config.yaml
n_layer: 23
extras: ["capped logits"]
init: "normal"
optimizer: "adamw"
lr_head: 0.00839
final_lr_fraction: 0.1
Each number is 128 + 32 x the weight over its row's rms, rounded and kept within 0 to 255. Layers, rows and columns count from 0. Numbers have three digits each. The size before them is the row's rms in percent of the matrix's.

# down: layer 4 MLP down (transposed), 640x256, rms 0.0612, rows 333-399, columns 192-255
# gate: layer 4 MLP gate, 640x256, rms 0.0654, rows 334-400, columns 192-255
# up: layer 4 MLP up, 640x256, rms 0.0629, rows 334-399, columns 192-255
down333 119:065111101136161195123154142151112103155206134028115144086136123066089128168109174107130080135141142137055103128147118141099061133144110130107102102154105141169114150134108137130123137150110144
gate334 120:129134139120152144150108075129079104115208064133134182162182122107147129102129144106098081192083131161105158119142087093108160117135118169180071159146203106117146156200166173164149165153096146
up334 120:122125123176032070135081157107112045088116152085093075095112117130127151183122142141082118184127109155123089128137156106159094212088138122103136166119124138144175069125089120117120090108145112
down334 116:135158083185090075162096165091130059099122112035111148085122094096167153140115139130078129197103137160103130102169143119099108179114115092123139142068083116130180117085116123182133104127112099
gate335 101:099097146098111125099116148128072141061131102117123077102133104138127118155147129161155095125203092105156087176107090145141117132150085116060076105150123148107134161098151092169106177187115154
up335 099:153138130103094114127154136105105124112111103094140122085150143134209120187166056186163117101156149105147122170070169098166134165154094182089100115136134081130065119095137082120052193174091144
down335 094:121181151086138122162152113158181121174118141174156178170087151120133113124110095147138201100058136129102181100086199096116143145118162208205150115131177106163078085147118123121117146100060127
gate336 106:065105112103128159060167151096095130155123125118138130159109108120118131151096173109165142152078129154113121142155070103103150144130095135100130141079158079121090077193130134199121129159112155
up336 103:080129157152120170120140140131091104109056149153108111111095161118142110097124087095131128115088094132143071121123056106113140133165120149149108154097174068133120147173152121156144147087096105
down336 108:104119213159115154167108161118091091114062113166111123068134215162127113112142083083150136090132099124161087122092119123124151162174138128160065136111162102125139180122092147134093170053118137
gate337 134:091162133176166131155171148138101127124122094101161109110088150065161105183167131126130111159177153190157138097131166134184149201168108139182121186120125111104107112134138125124101121133108122
up337 116:053157128055148119126120106153101095135146086156146104122144125052106152118218162122142135051143130093127106094130090158127097129119102151107081109129148131146117110164176070108063114143095050
down337 103:194084131164125134121131132118158146119130164120125124116109190171130101134053083123119114160081134125107122135073150082141159126128149135159154117145156114103118144116115185130127131098149185
gate338 123:145177127121132141150130133109097144163178160136124100129136107142137223128139160118127107179081111106143092102138148150175138125096076131152207130139095055100082093129159167071181115148165144
up338 124:161110149089107141218162167167105103153078100121096154107149115149069133075124107115177054107110110098097171068141100095092132184094116079104162115138115124078154199069094105165143093101078153
down338 127:153117104086138152128130163144078115117166135078117086147120106152160175103152140125115113102092071129172066117121115170145117149139116113053149113103092121081145101081156209066136178127140150
gate339 118:170090144108098145132113099141138145174128111138193153121034137163079127157135122171125127091173185095077078167179118073113161160125115134074125160117175145123145169113131058093134140111134113
up339 114:102106149093126149081142185104095173119197204149124137157179140136179107073106100113177139107150121134169136064121134125132096144122118181166096080109135121139130091098131206120127165116077149
down339 112:123095120153093080128132087112118111121075124105147095044098165161056145204144110140079124131081082103102141153123121063127080135147150101091136134119080131102143180139088082158128137123174118
gate340 107:129210129103114164145131097132067126137156079113087125131136094101123166133126146113136091119093109105155130099148110174175108167025148120174136122230153120051094123139098128116179128144148129
up340 105:128151078144116140150107151097131105109182120091151139135126107100071162169133143160168098129108065192129221113145168128096156134144133121158155106134102083144164138117145090062112126116134096
down340 102:121156080122157154135133123102123114125173092119166126148115082095121172132119172130146096119131053164127187105083181098102106108113122140152121096154122109162172124166151101072079135160124104
gate341 066:046125087118114127131148123132170143131157209113155081137140126202142113104127119079134103135073127131082098147117122127160159172093138034140079089117045172146113118083103118143094103134102185
up341 067:170100101173183156083159147161109106159146104081104166150189128143110093140165145122140070179115183043134117103124085067166184112165138140134093134140139164138084117119090126195201099111165081
down341 068:169188147146132143192158139091095036108173131092118124112121229106123182162131147214130130118149048075143124109189151114075081115182134166112141115121181081114124133095159146129161129112120103
gate342 095:126084126129123121104123125192149165121055190188219120134072155143122096095100128144108156078237148142099096166123082152136095128117106127139109200126155146158102113151175134157083147118092120
up342 100:144141100110143128139140100109100113090164109102208190115106131128130145208145104192164116133127149122218073072116088119123150125170161141134119147080114073171115144069135126150168164095116162
down342 096:114144151135135137160122129091129115182163071114015091144145082090131144088186176115128129155028125116077218116157149123131114143074143103109151086169129140112107139153132107137156076140129063
gate343 086:161069096118134119141134173175113147173100100147165113157079093112080090146127184155155162075056232187113120189116134170149077034141112128086162140128164120156160159100118146093053141116165134
up343 074:136108141157088129105130144189133145188111095067090162165142110141161112130102164128150136088145086166113191148154085117153136062134145166081133107104135128090154144151094136138171080124067142
down343 082:118060142133092114162118174173079130149097128145133114187090080102128113162120158123096157111056135184082142164083110123172073079175124167066137126188147112113198141121104165143112169131150157
gate344 042:144142116084106104048108191147085163147144096111071110131169118123109143142188112052132053191084086133111099102135179094120185150152142177146084126194116133086154146141138103111118086158045151
up344 045:128110141110131125095172114123134126151150104122069137175104114127178154134126138111165151131122146086126120128135102126160085147105096132109133123109163114088083108084150123108169136127104166
down344 042:108089061175132072122123153094135141124146070145112130123130171178171160153194142098163126170159142159174081145110134079119095137136090170112160112096082121095198056084146161166086120163114120
gate345 114:062152120041161112132115150109140131172133091136099117197155108154108172128129121086145123133129071127120132165121102182128103189148055109126086158183183132079116131142090137180084136152124171
up345 106:104193197156148106160089149070098125163130100141035156145155141161096160148175112117112101104127070175138058145088112112157141149150140117113135160172218121087166131149080103115131126111151158
down345 116:146195186178119121147094139086110123139114136138085160076155224157114099153151101172107106088122131163125066109105140046122174143145134151134128108099158109123154147127076099079128135103100152
gate346 101:140138185103120148135093127159128175129131152188105184129147127148107080130076181145156064097133119108069084122111117141117134069158113161078122127101127111179069133139196087103119114079151132
up346 095:126024125143131132098099113178110152164090156142206167132103143148118101122073122132150189105140138096127112114082130087059113112132102141099114189093147120181153095109119187158135156070085119
down346 100:143100054119154185138117115167107098148117133065126159134123108145146137098136112100105181150148104112140111146136060071089096160104164148112075175174126173143210142111098183212115100164130125
gate347 077:110137141133148114175109112111195097143112146190129132090042130156118182093143059141126132114149092129172110114161111155119150152071176159132118110120120103178168143142187137146109145074082110
up347 072:152130088112109132159215152188048134156091112132122151182108105110107143081198143127085184122134103099122172133146121067077134100147100142148146194113109153148107149167091130095178166115117160
down347 075:115144118125182161129064146126155042085173116171107129056091112138159155137109109136134132099136085139158099142112152174103078109089168133138102114180102107156155162142135095150092125119146087
gate348 103:169132076090085220067112145174112143141104133107160179143130072116185095105136179121135130173158159073130167108100111189145159145173115114063137088135152162100100131139083109194089119148148102
up348 105:106146139131104190110078148076144154159255148120123205109115133073183100086117158177109113117136145099168081113050119183147148108069161110168116100129186118144106112119127141146091135150153107
down348 112:104141164165123097127134136030087147135242147142093155139121180110131130132085101144081164079153157129156061132097166122106142069076167144213131141144158064153121111138179138118108148111117121
gate349 109:124128151082117149116158168131139115134115120092094113147109146110058150139163102126143047102148109099124128115155151102151129166061207125172112148182110139066129144174119164078215117051121119
up349 106:116194171089102050172032127087144094050106079042146108102146163103166184138147137146069100154161126161153153134072182128132136155154164166122115155151087125104139142153125137104105054126109151
down349 098:059137114126214084156138125191164084123138112137114139108123172123145089093074102168156166053141123155094096140092061141138121111176129156116114110113133151097095101170147157111088143077103170
gate350 095:142122107120126170176174102116134130146111142142130115134107113104121154094099148103144127104108221077129090191159105151181122116122087157180116131149131149180087112163117139186108172102157123
up350 081:123145131112122156150104115094217103181137188132125131062114173133113133133103132131124096112112170181109124183138143085147167140090136143201093113146145144167114114181136097212115089164073136
down350 092:092147158119101111133096130112179146156149173129123150064138246142083132161135136114121099156146121176109172138125192054107162120124145098157099093115110110118118122174150075175113104167074137
gate351 091:160133140075091159159141122156141165103118109187112080149157131072168104152160138098092145116075163144153167134216077120107139111135106091145161118168114107143129120106138099115112086044092166
up351 075:143102109169106167132164103138151163141097119070179176168053078140121116147136140082116126157065130104122104090111116115142128190088143065102133082127128194151144090140092144136118168150167112
down351 088:129135123116109185151137115155152178118118100167157124170108079071141139123172099088116118106023158122164169129132052070128138177099109099146175110135157176156142128091114156131116165099147110
gate352 116:182147116053113117096099133167143135143151050176117156086197112105149115097124091112166096141128149156090137146099104116123083144176145185176128145141174116110119133134157109135164121098117115
up352 110:120095134164098133140160103155131085047139183114140072151089085126137065118108165114076114121152104147125132121166128153087105135109063113071161122098124109125113111089122127187121149161098176
down352 120:184131103096081117133114148188131120104163103144124100084164040101144070072090126116135088140141120169127131131167092121102078136152131138146131136142146085109108136114125122173177129130110117
gate353 075:030169122139093126123090122127150153108153115167065170131140106125176167060163138113119162138148153095193114111103108106088126172093146055097123141119131170069096203099085171098132129100137109
up353 072:131175130130154122105182109180130105143135113086164114172174161146140139127112119179155078155138106096102141150116090115132152138102103141116114133124120171167111185094069058149167111144163115
down353 072:110171122109128120082144133168109166115164147098138146164144174128130127145107150156116107136119085105114186146112132107075154113093098125161150161095142116157099172105066089155143146141126091
gate354 105:098078110097131140080166151170063159136133103121144133115172113120144078108080100105114176102052208100158122166119126125073137127135120161139055150110128121162156123092129181197119162146066073
up354 098:134122089174120152126134140121102136136114124167120143143108143118094101164094138133167124166147107148090134076150168102149146118157107060112149143116121130134162089097102120077089184145137166
down354 099:166148093160087168098128149143131139152101134086158141125142113106120083153102144109112166089082149163141171121146179166056118110114184085142104102153072087130137132168152120144116119099105090
gate355 107:185123156106087136134129141095137129132146113158140125215129133121124105091118111159075141140091144111115100159128163154105196087098153169131189157135140039141129150137147097107147082114127113
up355 109:071108117127180104095156143145100161067147180135173159083120161181142137131078124141146090108229100159137139114064177089183141146111067113149088100162112131114075127123135185183146163098094166
down355 111:180149125161098130091114112081116100227112076137052108149126064138121138132178129165140152124018153110160119148127038146115080123157168127116137136118142139116162122126110074110091110170166068
gate356 109:182061120135104097103117106168139108070095078108141100122194063130073139114148193143133118081093127129101055132109121171104083113133101095083120088120092147140054174127070135107154143141140106
up356 114:162094100157089056108087168146159169119152099131083110106108132100139126086139163202116130112119110166143084156055165129133117118120153134122096091121086088159135132118095153128158157122158137
down356 112:119177159145117119168100151090136173138178165164076135090074254159161125134103077129103125159194107160157172146143153060152162128081152152199105133122117087131176103126158161142105123106120170
gate357 051:146178134136087154121120088157108122144229084166127110122140114133145156134105148157157165152184070123164138102087128116122141099078097022177174120171141166105077070113085076105175185123140163
up357 052:139067140107121115064123118092106142106134142131131107123110132196136141135172091141118183098106045112149111107117109147151082089084173164146170103105076140121156143051131100079095131145073123
down357 051:131116116126185046063182149132166117118159114143113145199128174140159092130092084175113117114160186067127154127141121057133121127129141189085128062085095181155126168124116110169115098148133108
gate358 080:203148148169191142131121153117091169109174139160141106162153130109124143172119177141102098107167057138134097133095089123076134153141102117121128140147120132171166135137098146095111122046081159
up358 075:120107170200137079172118144112112169131130122126104116081170084126156108168115180148124155161199076129114097185097137151147116112124082084103187093184113149126108160087069123044080110167162173
down358 078:114129157152123090093059143119127156138163098107064162060084109136154128137130146155123130145187121095081081112126158125135138074074072102082163120161107091127121166106133105105121136191150182
gate359 082:136176133068123111115158122181157052042138156102099105157133117121157123179136107141111155158136165122105126095162156101134173169111127195117129156120106125107083117162082110114173130175173181
up359 082:065113112151142129094110112135082137123138108139099143162150121177117128193081089161197137114085128169164194098153140093115156088187105167103127072105137164128131165147114145062041143139149133
down359 081:092147154205147120117088133119084162126122112136096130166172090151157162196067139126205117109094162145144173113104127105146202079151118164148148099075107125109128169137104117093087146117113181
gate360 096:126123170076155142038116145155144104124159137089137228104183142193115139146125102135069085075175106144092134044086116122122116210066135149088146126117112132094106072161140157158192154129131125
up360 079:142101095158117150159121111129135141110142096024148107150124062134133084161167191122101118091096086129121093141147075121101083117108118106137149160131151140121111162077107121156110148136173165
down360 096:160104162118150139063112155174116055123174120090144226119162155185105145175117101113050103108210125126112103049137107114101127201095157166090122100110092120084117116146112133168163156150156118
gate361 080:143102105108217138095140146151100141150052157143164105156090108158082105119132146077108095161136125123183130132129076115139106130105168178105087130120168152135149138099186119130041143131120112
up361 081:110153170119123195176150096171170153145124115143130176129100118137142114022118102129169125122136096126128161090149116090154142163129084145180128129055152145153121102161117105141177202101093151
down361 081:153168106154157083118106153102169082162097198149156092125142112137112166158074115097078100144090088129120112144090114123083160121118129129110127125120118119134076156141136131131077084109147112
gate362 088:062095112050128126054172114119082093108117147099124133149118122097162157144182180051102127120093172105146199167214127168104113149161091073134112073159083109128127147096096134077137141178102140
up362 077:140112106186107152178099126127142117160111094078139149122134113136117076138051124173127138134205134195128122089109117163145133101176179128105106159115150140122144061122089150175076102151173124
down362 079:151106095176119181113151142108088147131115072089122126105116074125086124147087175077093095121150093150160148073167134127137118116174150100115141154116113129101141097086114171153092113169135121
gate363 089:115103170096126152127183147154147170201094091148129129151148093048099084142141167117164121149099126116110203120123090147147084126094108065093152082131135167115154155094143133152150111102097104
up363 078:121158113123159152172148148140149194195134111197098084107103145068067104147154110126106134182078135124153144057120125119152133135084132107133173118130136137131124135114147195133154163090126094
down363 080:142161077142174118167064125106123097140161168148100091064098190170106155106154082138085155104103121101123053115124144143143183138139140159219126167129100109127111125136126168081128149123142112
gate364 124:100167153142130084107157156093138122114143123155112199103181127197161154100058083127199147119146096128158084156150128101139097130109141135147137135145176175124149086129144116180133154189150140
up364 153:138130132096121176090111125148097160107111151072140120169159030070119116135115189119125135144106116150132150111170083213147084133114091088032164142152127164109155105079111126155146113130138114
down364 130:110162151128132099130161135107139125107129093125123188100183132166163138105067100113208154130146091135150087168156127115127104133134158131124136145140159153121146074129158122178152137221173136
gate365 055:107192159124137133160109096100165136123136133122106122083170117166172119130162144076128135096151088122086081101121148144135169116156068082122089087092108126131124112111160155115110178174158166
up365 055:121139162145103215105138124108112159108167124148131122105109128208111085117067083136149172080153152160097192094073097128142140158096119087138133177107113125106149033125158121189196123147129156
down365 054:140152176086075179115143148081110107088169092103143145083126119179112126093147107134123182106149138178102170074119077181113144154078064104201126140130110118118185075129130126157160159106152164
gate366 075:068122128098149191115147185112156156081165188121114186119143122131111146169188125103117159130130100145142140154150123156089103112144098166140157074092079094069110142155112233161119157095152133
up366 072:167144118152150164192111124156147118143117064138143147124105105119122066053122162166224141111134123141179182095155094112140166135145153109100139135134191170081116142156206071143164053109091117
down366 070:118118144145158139181067142121134153112154064168115132095081069152139094097175143124117124155117040102158167103186158086153161085148129084117126119078127094079172141178205152165127092117110057
gate367 075:149080093128112192101163115170099119128158134145138172137085104093103113122126147168141128115061152151108119136124117114111085093093119153132100147078157143164127133061160125166148086161153089
up367 076:141133137109095112108202158102119173058130150134072148108113143117094154086087111115146146119069040104182088165102129123154104131084107169142132115156136155119154132126135171130105154140108124
down367 078:119146157139122093112173162111161197085154129113067147087135122131081173159150128186110161163084113159112126112076107182216091110123098151142155101154155126109142082120091118159096159163120120
gate368 121:129192188102107137065124116128164095178194134145111144124138112163153135144145146072138121071158121149136109119159126129119140161095111179150109164143108144117122181222076182122092146129164142
up368 109:091132073149161096122125092117104157074139088118095103111141156100164106155151199123161139179117118088206115118083084167127143103144096123161135120138078195187068123132179136170142113150155033
down368 112:059109162136140084128133088138122151091145091160125093048127171113179094136172138158152123139075134128173147155022128155126144101157144115182132122108064149133074159165139119120114095138106088
gate369 124:087144128115174139167146166165176151142119120174097204144104090140115094099136107079113085109143109144083138089121099146103121105143096127144071168163117148153111078137118164095151063136123148
up369 137:183143115118040162120128094153108114125172153079147076159154059121145139131092158156153124098108103146153154183189106133104107151112130130100171120106125165063149175110123102154118144150152133
down369 119:144133103106083147144146170168183130146139135160128220152069022103112095090117125110115093092134077123128162088175112128086129079150116127088064187118102167138119104127134149128169066149126137
gate370 058:133135141098166114138152173178111103116090125114111167143095129136086152127152096139181069081142078176091167137106137083126118123129122156090052148168168169141142100186214115135153163147076134
up370 056:125119155108168135110118106158145132127122114153162133122169122154090106123168096088155171086145164091151093147140089148094109148122097087163135129088114175182142120087211061161098125117089156
down370 054:154073123138097103109115101129140083134153138164130171096100152159126185122130097169137197092139180125090126099161112131128128154088138107115114132139194133131158086148144124128126103125157130
gate371 094:136166037087083096140100118159094148144114105170117128090146075134139097126112100067144139168128099103103123089158135154120165116131129165139113173128150114136157077117108101075145111181137126
up371 088:156132130170171199114164115146145123106126133055114165150154102084156164152121152147122088086156118110138086219119067120120072136149090100137152125113134192106116115157106062179117152098152114
down371 090:133177052093071127123094106170118161099125105135093158105133017137140120152109111095149122145161104129127066163149103149117130111133107165109123152097162141119134103150079084114161135187175108
gate372 100:166136092136111157073184121092113101141163101127145147173115095140103119163064147130109126086099241138183103177152141141111142124128115172120125142106138118121092133221063149118149114065065130
up372 098:158146151217140083158113102123138183103119139147125148130164103130165152123147148139129114115171078128070149115123099132137109137131117084156170103080099115181171132099133147125017162109103189
down372 104:206118084182122091103150097078135088139147098121100175147141140108134166149113091194107106114154159146138107138167174138124145136142135101144129158097086136145120138166134173082114092080077165
gate373 094:103142159083129147154077094080098141118121134225114134174169143132140218094156071139142071157127114175126058089141108135155200162147119164161090059120148165093136118116176117112113157129128150
up373 088:117173123093114132111128085132114092109128124119080102127124114163218120138110108160061107145074144098117125117122150132138172094121001127149077136150149158129128153139069120153156155196095127
down373 091:135101113140115113156087113111083133106150103164131156184150173139110203139119087135145088125148066145144083084146121126221200082158069187160077065138221145118172088133116154067164203065149205
gate374 110:112134140210147108049121148118186164154112188150126177138112113122111089113140169104143153089133152103049107154078114108120098159117124120101134132087141114120138135119067148189191201077129083
up374 101:172152164144140074122111110158180091144150129120114110114159093164108111151167084167148178085171111117099149104126140129126116162117186129146118114120139157070165179149096078093152115129141128
down374 098:153123114108115117124150123128093121116112141160159160112048212097146134131102161150065098177115127122161152146166170087108173123179087135188159106113055108155105104092159108086101127130138200
gate375 071:079055094153163136044118142116089163119115157069177159139152121184151137149126156130148164095213158132079099149104117123130180098185088118087127081055082148126142144134115116163046132107126131
up375 071:142127166153128100174125131103107171110172142130153145133107128112158147126135083095128155149118118059124143089115109153153159118146132161170086179104147149130115143049150168116100140092162070
down375 069:168164092098080126158125087147130151184099171111097131110076141133112111155156109102066134124145114075109118149153162139084076163127150145081071148166091109128105096118160126131118108133083170
gate376 087:124061092176147122094177165170105117171083163137171127128101128155120103126108156160172145142156193161111139143082146131166133105203133081118147151109112185156129151108103087140088142067132093
up376 092:110137149121140133166119101106108126081144167047077113124132137082152152165114175102132108157077141105152157120133159044096147178146111196122143094148090130206132111186105172096128167153139135
down376 089:176130122161146138093145141109107104090141109153127092093116095161107105089150093210134097146117142145060091121137067155187117116096179073117116114099175091132116156073166134156144109124169098
gate377 116:139142129135203070177165127171103048145038117125151113146140112175131149137160149064162153127109164115157206078089141134126159125149057097101139148114075118101071136167083079132123155039126107
up377 128:155108060105072173104093162132119218112127153109103102124166073097146134124129184117098065102120096144147103186169069159142045102105139096068121122140116123093179090082099144174098104186111095
down377 120:130125080134145100142158151185101115139035143115126113130154075131129156119175181079157141129100136104183192121106120141150123118129105052047137104122083096114116083119072119150114119073091121
gate378 086:139158081126171089143123085169117110126141176130075131149097130094150128055166156127120112176071140139116157158114144189124085104112127074128187081088212075118174080122090122099185129130097116
up378 083:171163118141156093084129080162099173094133157168089134114087154121104136123122139155135140085073130155107146116096139115128101088106094168142189095084202069142110061129182143130143175129144091
down378 081:148144188129137092089116106127110163133098105182151116145149148155102133135096134136125136089117134141125137131116142040157150109150064189150130132123152077145073092097206137132092161121153100
gate379 094:135136103113133153105100089149091094099091115112101120192164043111185140134130139147135116103139123094138133129216063147142103158110092106082140104200148196110166107077093085129135087150168146
up379 105:148077125170125115158052110138195159161081106073111106181093142130115146138137191142098130106078135085171159132070127150165132088091133116116068117124089103088131144154113103196102127103143143
down379 111:161077106183118116145060100137169158137072118095123105155094151096122158138118170119097129102070132081167129144066138137154148097096165117107100131126075107099124132118115100183095127105143151
gate380 116:179174129126146108206086188094201121117156184112149121092108146128106161087126125057093093143101153163089135159141111133137121085125125122120191109139110123110075144175145109102059101142094146
up380 116:127179106144066150090137101077124085152145086094142119132140146094123094138148092192098137154129095158122112107105176134185166098122154118150061122187125071194130074155124136126156135123186136
down380 111:118093132123067152121179089119148098132198127209093161128137129120144117123133163198125196105127085070150159114148178089092138131155122123151126119147088103170129157087145117105158089128140101
gate381 093:157116105178145163173154118132123116136140089189121167150098107140123084073128137102195138081176179122110199099131116093140152203080130086075136214070214191084137129146111114071084123065078121
up381 095:136132108182074168121139039128148111146108121180115107152140119219088178148133165105093120100114148121047083151135135179144153141066101127141117139129099141104079172097118117125143111116125147
down381 096:097152170093147168139158150102072139097139111135117168144086093122142132070127086172182133114168179131146181124120129147165122200120133134098197183090212192105169080138136170111085139111147127
gate382 099:121140156069130110182135148129142097138136065184066146153168096078124110104147075057123103103098125126129161133158113141161113127129119118192118138182176127114137165116159215148135152152113163
up382 093:147170075126083167095112166142137169071169157115124137114100103111106126112091143147227115114175148170198132131175113154100090151103131088068191103117103160134129127120123158095071169182104158
down382 102:135153094100115137154127158133171118115160078144115148135141052063106137125137098115191142100125161135188172130201131179166116102123117098154148119150154150149145133119152222138138166126110155
gate383 142:139118132178113060101150191196065113098095166136159181092129164133128134108091113157127130107161133130087104104094175112119147152093133102139119170100108137225141096137120097167119191140124132
up383 136:063091169132127198125085112153214175171128130183080082141104119172061102116148145090171155149160124143140126168139111185152155146182125131105108092133164196075128193115132125134109069137167135
down383 123:174148100149115066127174180165040075098103140064191225089149162137168128153095102184105124111141119112140127095086148089063127151099113117129139157082101108198127084159117128125107198152100138
gate384 123:094096105107110055119175181090094128108139150150117123126119133124145185079097149117176187136132159163156203118154175143129137123112089064132126130146149161122141155139108126131183120176106115
up384 134:148154119126141192114098078152138147123075138063110147115126064112141096139155156098108090110122100154090131106168042158143090150135112129097143151156144112093136117092095162144101113149128133
down384 120:132100087120121042122181196087106161109123131113120146109112088120150163092096157139153180136138132174164208128167161155138138146103116074118131096135117126129156143112136172118154101167084115
gate385 115:114107091118162154125134146168121176090163164096160129131118127126151113126120162116138198213088149091146074103087116158130108112140060134120134103116094156161106082130154157176110179126149090
up385 111:101185170158116054152098134080106081087107075071141111133153111128140147077158107098152185122169126115160113129119201111128105118192113166196124131149119078053080079148110113063134218121096124
down385 112:128130143099136154105137090116117163144204197169102126142138177133142114194049133134126128131059128180103130157131152150113185145104114116104138087130080152133091162118176129105142128127090208
gate386 122:157162131126087212087128113177167170135148111125118111126156042118102160097140090109126079127104147121161147168139091213126074115064109112124192079133146092095104095124149116056121119113160187
up386 145:153144156154159111092115180111169147137177099171084082159082140126142136030108122154161156161125051070104085156076148131134101119079151133118062159119093134081117113130145121125182089151158155
down386 161:165150142135165104115120169111150153117189115151109091157099181106137116035097136150170153156112063068126110158094149136160116133097157132097069167109096146096140100117119132141190080127146140
gate387 098:154194182069128102143078127133145123176173103131104168104155083095093174118125146162118126096126100140107163093105104113091088117077205088079108076147130150131203147149170119097168131120202121
up387 095:103145158139099078075097120153090109169162165128142159156184136103163122094078115120153158110128135156082117126150121108156127073100111163116074149145137090143138027130188130144105133122116086
down387 100:156112137136136086141062158189086133174117129085126189117157075039159169147104175156132141122100129163120146147110043112121076104126164123060081154129124156123144112124180116111159162155142123
gate388 100:109084106138098132105159145151137110173135114152123123128135098142064128093124158133147129129167091128091091172148099187103077183099082113080114134061153157098119125172132069108130111131155155
up388 099:118173090158111093150167095084148113120169080126136165155163164131132138133155094075103071130103135128141101137161128142113150161123129115122129167096109064117113156163111123130153168108186135
down388 097:097180099135102087140179107089134082126135088139109123134142228103116110170148091096085091130068166111120084113136130149103133127131097162114100179112111118179136153181138151152135174126183101
gate389 120:142169121180075130122180120104092140204063158084132224086158114093148137147154093146138134104178095141168087114119101140121161148115141071188177116161150140132118122132115085122151166173106084
up389 147:130128170172101110175144118129132105142116138122092141079099206155142122113160117175168135143155108120132100116084189074128159124120159134169134115115174076156105138130141114095130110108130119
down389 128:094084146089170130127069134132148118043204117175112027167103161159105102119111157130117142146087156113098156134112193127160091119135093178068088150099112118144137142100156166121108087085168161
gate390 103:115140112095118200105148147125111120131162153106152175102125083112150163137151146149127121122049111173120131121178137165207104122077088120119174071184121124147148157077088163091106108094166134
up390 130:128114121123125098078150222150140091142054140118115105141134121107140096148104063097117102165097152168142123182137137116154116140166090110107134178150117099169094098106152121135183163178103129
down390 140:123127124126131086097149189157108103130047143113107107113132141098121112157105075109109123153078130133135111185129124126168112157173094096098126191157116088153121094139160104120164181161088131
gate391 137:118068143195090129130108118143152139152130145153184140147109154146159122152112155100106187130160185110114114187117136107098093117160140118137115161047115132187122142144156163113051139121114097
up391 128:136087130099115097084123132165157143099145069131094109096108133129165094171131117093102122165165131130110130174130129099068077163106138120118089136099191178129160149102164159119056139167148160
down391 127:130182096115102124165119135106108123126124140137120111169155098111111160091110159147142128103097122174139146085135127189203207096139133147121137074166080077093118105143105102096217120099115110
gate392 062:136147088150136162133129179154080099160142094135124159155121096137143094120121186152107181089147121126152108117131098056110181188069080107111087142067151146170104124209115134158181163123156129
up392 063:111148111147141191159161130124075121178173150129136058152022126104151087149167164110123125119081136106118147132113114123174162107152095127147159173094153133123106100083161161035200106129145183
down392 061:093155095141147149169109188084077106140166130131116102134060187088187139140174172106103089109070089127147156148124104104157152123167110103141159168123114141114138127097119119043164116162096197
gate393 124:161117149150131119095170098191167116164099165178153176150113115156139090126155108093115139153188108111083115123156126127098163150109055051098090141100128137147142125153144117159107187090087154
up393 122:049171132094149141094124135101139132142193106115185119065194155102135165116160101134137139105105107120115158104091203156169152179073101159171132091139118103125025188116124138106077174171127118
down393 124:077148114122129168114143157112088155121140141149170113113135144138166108139081100156134091073113115149103146167124180138247145141143064109076116085152126145110104167080108105103078176104088082
gate394 101:085159116173118096098080208126103084105100123089145120162116116129139172141139160091169092144209096130128149156149139118092123155073115100123152130096125127142193096149195174141113162145134213
up394 088:119158100111066144121086120130146116159143098086061170128129081120147112111139143156127117193093099127066186099121155129077124126069132163115092125134104081101114131145082134137203128121145103
down394 101:091167074157118100131085200100089104118080136077130151140089095163145183116147151083173125174187104116118155164118145122045109158088131105126116113114145109157173132149172139124114143138098167
gate395 115:112150144170142117116131154084108090129150085122083093131169092110195152037084191127127124093169156141150174170099091142112125099100054151141142106138129106150079120171144178162135131114109144
up395 120:155098094082120165143152123149142154164131155143193160167111142119058115153138082104134170135067091156097119108176128140126097158111171091091121120101118159099202120074147082124162109169154131
down395 103:139132071116114157161146151162131131108119146077173145150121071081162144049078146100097143118109137169193197135162094143106110159104184088029120106118129132082186093090117129114178093178106099
gate396 074:186117114145085149098162190145091118088112103158112088173097085161061102177171196169122139152123109153140088167154129177161136113128154157162181141169148069060153171099088116107124113167067173
up396 073:153177132162144113144118131072092120175128131123103158122103120158134165093168051096086144108046142074138127162141152144124145151118159114200103046106068118135116120142124106094166098116118129
down396 073:170103095144120119143138177118098112104127065134087132111161101113117150118141171121108142143119072102143090135118118122153175120160130103138086124125087154083102155160105167121070141136058163
gate397 074:081124148117119153112133169115125132172178132182151113162155111167145167136144121123159198119179136130108107161155167138077142095052105071135100141071101146144155107179123085136111141127139147
up397 074:139157106105098121122100052136099150127131169173101100113084141146101139079129118141145085108144114143098173135144089115122163142142078064089158068075127114127172139096156160144170123109205056
down397 075:139162142137101150105094058111104169142090167140134108082095165139103133088152134102146059140174113130089141147162103109108183116129071039104144085095090100148179156156164130165159157122213110
gate398 115:096148115124116118151073087082106141091118125067107231112172138120199137024129160078080162101104203125163110155156119121109124128102109139120100107104170117092191114141134170114110170166132080
up398 113:081102151126121066152047134074161125120128142127123129101136189194177177108149103093075098093198192152151121143117162109151149100138161149140076106141130110137158158116125143086094131160110120
down398 109:129131106120162131109190115190136123183128166152143037178112137097060132204147103162159116158126075144123118081131154152159115152139125124083164179099099160156072124107100057113166083094132163
gate399 096:107201164115133131174158169128164111119172155185151110098154123109118158110175107096112096118136123168138182151181132117111105149123162111123185109121104088101158141143101100026089191111079179
up399 089:117112130126190161120184149141136154137151176145174059109124150118149136158117183113138077129149133113120127189116097105175133177128059097143196108112126166164140094146140093157090169133173190
down399 095:132137209135118093121124128120126166161116105159131097111090169099111098131105124140163097101191153141167152130073128083135103157117126117124146119110099116159119148124104077120120184115157163
gate400 100:122099091131147116066128090132088134172131147171133094135168109192089138120136109122167123132116170163073155082157108115127129143199135130082196121131177113132119146116132165156141141089180053